Each number is 128 + 24 x the weight over its row's rms, rounded and kept within 0 to 255. Layers, rows and columns count from 0. Numbers have three digits each. The size before them is the row's rms in percent of the matrix's.

# o: layer 8 attention output (transposed), 320x320, rms 0.0718, rows 12-23,76-87,139-151,203-215,267-279, columns 80-159
# v: layer 8 attention value, 64x320, rms 0.0332, rows 12-24, columns 80-159
o139 088:127122120114187105114147131145155095140146197119125123127067129115123110142161098161135105134173148116102079179167170168169135102164087075129103132152134099128127124124158128116197130149121093114086078133138109096142148124117139157131104097
o203 105:119130167180137137108152114123148140121128095128135095114134135109166140162109161098111152124124115131138153089106106127118156123146118144121162132123126110118071126100136120088139109150160134107157102117151159136081174122075118103140170168
o267 110:095151136114085134156094139110120144138161180115111097131097144116142139102099168153102137171104149131153128144072120163142109146133151105149129141128096175139130102151168158125135138129092186148094143075105092104148134159137135137149121119
v12 103:138137103148108126123130140089143152119098141101130134125153115133131143101163131117123091155137126147125135126155105170115131098157127114139090144111116147073131147155136169146080090102152193120126102143135142113134100125148123132118142187
o12 112:205169095129119137151093141101105142128110152115118134090129096145162098119153145103155106134168146125122133131118113081119122145123106149129138091109102108104135156150104120157137131175106158112158105140072161162092150164129170147123129135
o76 100:124111156115089139131118096168130106138195127127120089124093141137139110141100065157121141122136148112146148137135089115135150099123102090132157105143106138160149152158117131068156144104102112134170176088140132153149171126103131129154103123
o140 100:101089128187112147128131180130103123111150098154136136138181126125127144146118164134144127097128121170131155139155158157082101109123175153101138156123149096161137140123134115180077153120111136109141124148127124121146138130109101142128099112
o204 098:103166122145163099075095114149120126123100152094134192115141164158153153157158151087139077136070144125128132132149119153125121178115139103116153113126134124134122106125097153114144157120165124139102124138123133138171117094149165110123132199
o268 104:128139121084090121147133130102162148135132108131115100124106166105101089126131144160130116164151125117102113125146139142116110151139136130130121091118160129123094129146180183126171108136124153119075164185143114090093102134136115068129131115
v13 098:137107103141132132149132124117115156086110144148129159106162160165138136158139169070113119188141130152166133155147118114122097159103106084139133145115124137149173100124140095153093138144094119131119148098125133088153109143072085144118131173
o13 102:096131145138123092159142074126176140122118073188138158168129138099120107140099117157143117143079109134123112115152159114104101137167136132118117148129129115156131117152123118078163190138109117140110125153134127137097122106141163142093091144
o77 097:127159111138106147124101115116121115148125143094083075113093087143085106124087092157129130166157157149087122109124140132123125077154179115165164088114138144126088131119183131113168073124151095115108174085101121161099119127146143117116093143
o141 101:103133131099113102144089146095134160141125116097132113108164129157130107138147105114130106102119148122100172105119104129076114132105099132123149112125181118151140134180134142135108100101139171167130141168148081145123121145128093116099141131
o205 095:141138115111171160114150127174107140126129124123134141146122101127126141110137152144178119138113125094133140164123147150132108143171119133117116158091120119114120182137147096135118158104098143124131123102137142113107141130118160154134156144
o269 105:153062146117150124135160161133129086155127123114157143103121124119130160130130146120100117092143130097134112130119114139149181133124131133135092152131088165112114124138057133123135119149157139099168119093134128112213132141168148105121169122
v14 101:079122157139129143133143109135129153131119118110124107140105118150110127142143127116147123112097133137150139072167110138116151127109140145193122145107157157117146172128096148144117143142124160125128098121135128157120120148090124134085153160
o14 100:095135136154113132143072126139117128147097146120116120129147146165148162113158122100116178159098127120144151095135135141129132100118168118117140110093142125153126143138121126136132095139128157096112127146132124182089112104132112166147149119
o78 093:157111103144138156141132142086173129153112102152117143145148158126105133122089108126115117139145091147120117139072121099139137181149124090098169128145079145103135108118120104126113144135106120137090135151083139100124084102133130148116122111
o142 094:143097141112048126088129078123152109102150135148173123126115120135130123149139161130096146127076129124081102134136121122142105104108149164131134128129153136135158103182142163173144113141133149131121130132108091117136128180095125131106136151
o206 104:132146133146162098103129105130160150085131131141104115164094106158159096157096155139145114106144136114129142170174148146108123097141110118123093105109124140087130119110120118123149157119149109119130113180196135126126134102146107170133133107
o270 100:140167093126105084135135143128080124118113134096129143104144110110114143111133135139146137123115130147144123109118171140148122127149095086120158126129138121111086140116131118125127117156144101154135128126124121118169166095120108124172127131
v15 102:113095152136115090130090121146142156120131116113115139096166128106178128129121126122131121136134138082110093098137157138132131144105143138145172125122126126163130155130151136114131124135123104117126133107135114109132140161136159113129102134
o15 119:131138133163166148118110108137141133151106135133127133145160115144138111103144120120147160107128138117137145104110124158145110114150095168120154164065123109073160097138139118123142147157108170145116140118113155124100113157130122108096145160
o79 102:177102127098135099110128122131107105144100109147165114180130179142091114089128126130078149135106090112132143162152099134116102078134160145135111136125107143106127135114134155150129120152111136139150082131120138122127103104094116187132114138
o143 096:118157099124113091166140138101116146124130142115123108098113130147108126200156120133099132135122120181130144134137102109122095131097162088111159109110100112146122142148152156120141167095133086100131169126149139134127153113090105069138130089
o207 099:126107142112155102131140143125142136096126126136163152130128162120136193116144086097148127136136165125144123112103138156119183148146152163117125119145139180154109128099126129122154096114074084153110141115117146158167167104097119129139113135
o271 097:088174143151124117182146124122134136127132134108114135113097096104091140129113145120151142136141126084119138122117155123137124156116100073107099124153186120119127109140109099104136120134159149110169095147119136127141144146169111104135184151
v16 104:096116140104108117143138133158155145134090101135133114114127124090101103133128117142149130134087103112146067161159172147107073110124182082127141125124116099116128110111087106141091138167165103061106120206122125134134144100134100157123152052
o16 113:144119088138165117156119129159109095113129155116155084073104137121138148109092106107111154078138156168079111122093143116099097110115120134137148158102100135096116135110093147103148170142109073137131133112143127114129142129119131147125195119
o80 098:092139106172141140103144147113171123146133146114125150150137126123142148189148124113070123110123110129107156144113108156155125143153071133139104162107152120148155103157113116118144125096103172130159132094062078140151136153111150132140167135
o144 089:135145168122075153171146114076137146175136171163120141066125093141131147124175149136096135144109149135093151098148166094126147155132122087132142084160124126135104129147143141160131121153126141129116198110123155129129112143134129157127100155
o208 085:138130121097133092166143117129110138108073116113157118158136110109107126110069130187149152073145121097143148143123127120138167117169140139085127167089180133100137152164121105139144144076133149080117136133113115159130155132132121112143141157
o272 117:110103123142140117111122131132132166114131160127172156173133161130119123119117119129106102145116115105137135152158115125112167127127161150111081142143122141140146123128111126163086099118088104140144090151140141126104113121116127099098097128
v17 096:112101157163145173110119096169141128109142162125147129129124126107111122134143144114129153145125141142099146141093138140131080171157077096133111119115138135146157132153144157092134146100118105149141116133125185118127107115137111101120112124
o17 105:114085106101169136124156093094136139104117111084167141111106120099112145138134132132113130129129173146157145154143122122138119104146122111142145147131152129075115115117152166133128142148155107129112130171168137125115083092118131113125104163
o81 109:117121153120112110110104175157132156121147096116093168139141152109147143114141172138139108079159146113169104110098096163139184105099146186076127110167172104146126133125127088186146124118119091152150106122141146127139151135140107161138135159
o145 088:138127149110139065135122129102108110159161137172142101112104158155118081142138096131138107126103067141123102117156186133119124140123139128109150136084094143112138153139136124123134125123117175102128117161147117147109116133137113110138091109
o209 100:152111144155138180118155152146112100125133171135118157108134106120102106122128093121136143130099144144118105112098134151143139183127098067119128117107146123133137126122104093088080074101153139112105122096125167104139159111161128131133123098
o273 104:135137139109155096161128088096119159105093133155144124148119171116124118147143099129150092132129119163136129153171130110119096121128146099153157082081128119163111119155137143127151146116091131112127104108097104118138116119174156128108149160
v18 098:157132093124106127109138135135139138149132134147134113124153149089108174156143125113160126108138162097146119156157079114073146152112093125088085070172159119149105131118154124093117154071112096088104115138075141165131165109146137077111179130
o18 102:165145154132144138125122171130147098131163116127142111107112115142108083095093117122120128122152116175135118159163147170121113148148114088086145143137145155120176143143139157101137124147120099135150064151168127138115166134124110140107187154
o82 099:094093142112159147118113124082120130090073152120092177157104064091144076144126155114141156115121123150109174108117151163154149104143107148157129146134123134129142122148102135138130111112157111146105125105148148106095126130143135125107100105
o146 100:116124108111120117111128103143154150154142086145158104138125146121148176140156151112132105140129138063100103141175132114142137080156143122171134103155104119126103119102106080127136143095131131145106142126110088117120136127053138095138116115
o210 090:118124095110083133114139110166136144101115194095110148101155177102126118118111123157157141127127127152136097094094121118173115132077107119123092140083154120148088109126088145119118137171116110077148108126104164127112084166147143141159171126
o274 107:131149110136128119114146143125110109172116130136155092111154114152127139158131099176125136147148138139154113086106088092130098126112119161129152141100111120115139072113110124134166144156123141083164148157077142149140095120110129140124113142
v19 102:098127123150129162102135120182078163150125109125098121093073153107102138135129144145116154127096156159099116103088123130156146119148114151158190104166110104136114109146103088112072121105154140146161113123143094162102163127114184137128131115
o19 115:154135120112122136078080144129118129133116144124148152114125160143158139137151114092126133113140141213127094121114133134097105121140117102158147126107147096163124124120146133109111185137093175101148127136106143117123123145119116148144127140
o83 094:100152103084121120123125102114173096105141118169182127157096138123166117149155124148149111111155158083143142143150150143099097130115129081144126134111127131123146172124118154087173106162160112093123159167140124118145127160183105102103147127
o147 090:143120158140143125111117111094140088136134153097064129128111100113125163107106154141111151163111124123137103112108139076140141120087146131061137091122085129157116100109151103179120149166115105087142137108098088085115094159124136113126135146
o211 097:095122090130088082138122144159097101122159092126123131111112130168153129113098138125105143124140148137117117131126148127147110111153115134125129142101086151093125108175101109085121178105170128173142137111165117110116119099128150111157161136
o275 112:117083131189175117131139135100150154125144102136137135169140082161115072162135125140123153140118071096092170137162080161131177118131102143138119148183107177121173127092097139168146081111142112175125115118136170156125126114148137152133101113
v20 097:145143097166134113167173138111177173087142148128105078144119112094096167096148107126141079146180153124141106120102108095142107143067131116096141110122119123118148160154138104118117161136126174079143164139111139139139120123125133138129147108
o20 099:127112085156136164138149163133106133105138121111111135117134164112123098135146155159118075114137128089132081140128142092134148158132118152111126148128092128107098114150116154121174101133124140109145154127099158129094129120091129117144161114
o84 096:127104182132117161117100099137119092140112120131121160117147094102152123184123175115126162101097110125146140141108085140118157087129071123117142138105095141111114114118130190147107114117160087164097116139125120121140130127137106118155128115
o148 088:137129117114113113125099154164117109167147139126137148162116115146095135106106096119100146157160152104136135124150151127091124141134120140090146106123157168144138143102145116079134101142100098143053124148120123109117134159127158121149140143
o212 101:116152121112140102102139102118151146117141105115134187120091162161164125133166106117112150103070165169125132131149134130133118121135168108120151128151104122150115137136133142156133122119105143137131085089117078097135115112171114138142055141
o276 107:116139132152157103119151159122150119143088130150144121142150123137090134159106146141107114201113098123134152118107144144163112146108149139157085152118156096111118159155115109172130129103109148105158208125139109132102097091114165120095142129
v21 099:136162157117124094137138138134111140142094119105154142152117103155152147108181155112154103114091171138159159157076136149111120111101176116112144121112099131124149089110121163156087132115156131128150155114128117128147131133153151106113107122
o21 116:143118184149106116064140131148141165112101129127162118158127143121103091124121118107122130141140113107104116124118128146088140093043133106128121143112161078104167133131128074154130133074144111113091121147148124136082182120142120077110129111
o85 094:128113155096113149169134140067136096120129133137150153129154105121148073134130127174107146150127152106167100109162117106137126137097142148168105125134138154132090140140147153107151129133091141144129133082114132152120120098136099132096138120
o149 084:073121115145128119106091146125115082125104159164148143143111146091142127157115115143133148127110110157102130138162159173120110118157089120156123122099102139100094088125109115114160085148086125157119171154122112114136114163151174164126097136
o213 100:145106106137121111166121103134116153141146141117089121128107152122130198111097118044084166148147123135128137127121155111142123146140159097110126177092128119150145131119133146163113138125170081100108136143134132126153133147098141112101174086
o277 102:176128088110110149158106148183120151127142101094119097139128172133160145164085123134167118132149121152159102086110145173138160127114114141072103098176117127138139172138108135127162135158143117128140116134151128151133124119149097181144156176
v22 100:113093135102150147181124147103127103093141096120128125108071164127103133101091090141135149144108118047122131144113104127080138166167162150142118109126139110143172140151134111135158138147094142121135101094105138138168142088146118150099133133
o22 108:093123136115151131107105122083110160153172144143119131094162096124152154112115126060119189137083082091143156116163152150088135142163161132148111136096210126081111149133127130059133148140152127087131103102133105158136137158125118138100180138
o86 096:139135143163104166120128104152136140162114112135140110145120126135080165165134138135129094112138156177105103154108144125162104124116147086150154130107105158161089141159101109163144074127155118149091166139121116092107139153131123141161142117
o150 089:170087115153118130151107132146108124161143120095113143145107170115133099119121120113128107173120123166139121139095117104147091135082084119110142139175120089145130100136191112152121153103153149130142160167154149156111094101183118093105100143
o214 097:136158133095125099124129098145167117098111156103126111071166130126125175154155149147151142106143135114120113132133129139116135163122123159109116117126142155118130109159124137106130116122096121121127121130108115137161117128122136165124130134
o278 104:175138156131172146149160129141112173100098167130165091175121113144155116118134098154115105075137132103197130106138114138154161131150115105130105102108111133115165132083118126120113124154100108113128124134108123145138132085143170120143126122
v23 098:153128130085137151171107126054167145122107126142126117132145103107116122111105111123127150119088146124120115116127103108095125122086130112155101118145115104142100136097138128130132133127144117130117123076155142081129107105115123143143148122
o23 114:135128154126118154125150138114145082147088156120118071155141129123144093135115126123188147144134121141118112089137166129103114115114131107107135099140122134148135129148108091114150145101084154145144126113124106071121093126116127115137146135
o87 095:146139085148098111139132150156096128129138199138155140106112150064100153171118145120124098152136132136135114146105157114156140137171132133097137143123158094121146133153149161138126169126127141128156105166107129120149138150130164133123123114
o151 093:128126159129170192146091122176134122147151107166139124133163119082166133116147108150120114139164127125163181122137122170171129102146106103153157138139150114111088110104132113161105155159118098115131157133161134160151110123110118129167159088
o215 093:122129139076133101128095159104143139114113073140100156106147142131124110115149116149135150106097065150116121152085099095104121159098139174128146098112112140108149127135116127146096078120136115144124145125159145156125179161128123109118099128
o279 101:148123107178118103160147124095132148126140069116115177126079127198094145149126114108121106163149136074126141135116134119149116147171129112121123109156135139149156147095155149091111112123148132136114139141155119111099122070125107154100108162
v24 101:148117149151135104117133146108117116157122141135107096176147168149095138162110126152113114156144135108102138106114111132132110153131127146140134144146128142171154131089133141154143173113136107137112109154138110167078139104173104114118115122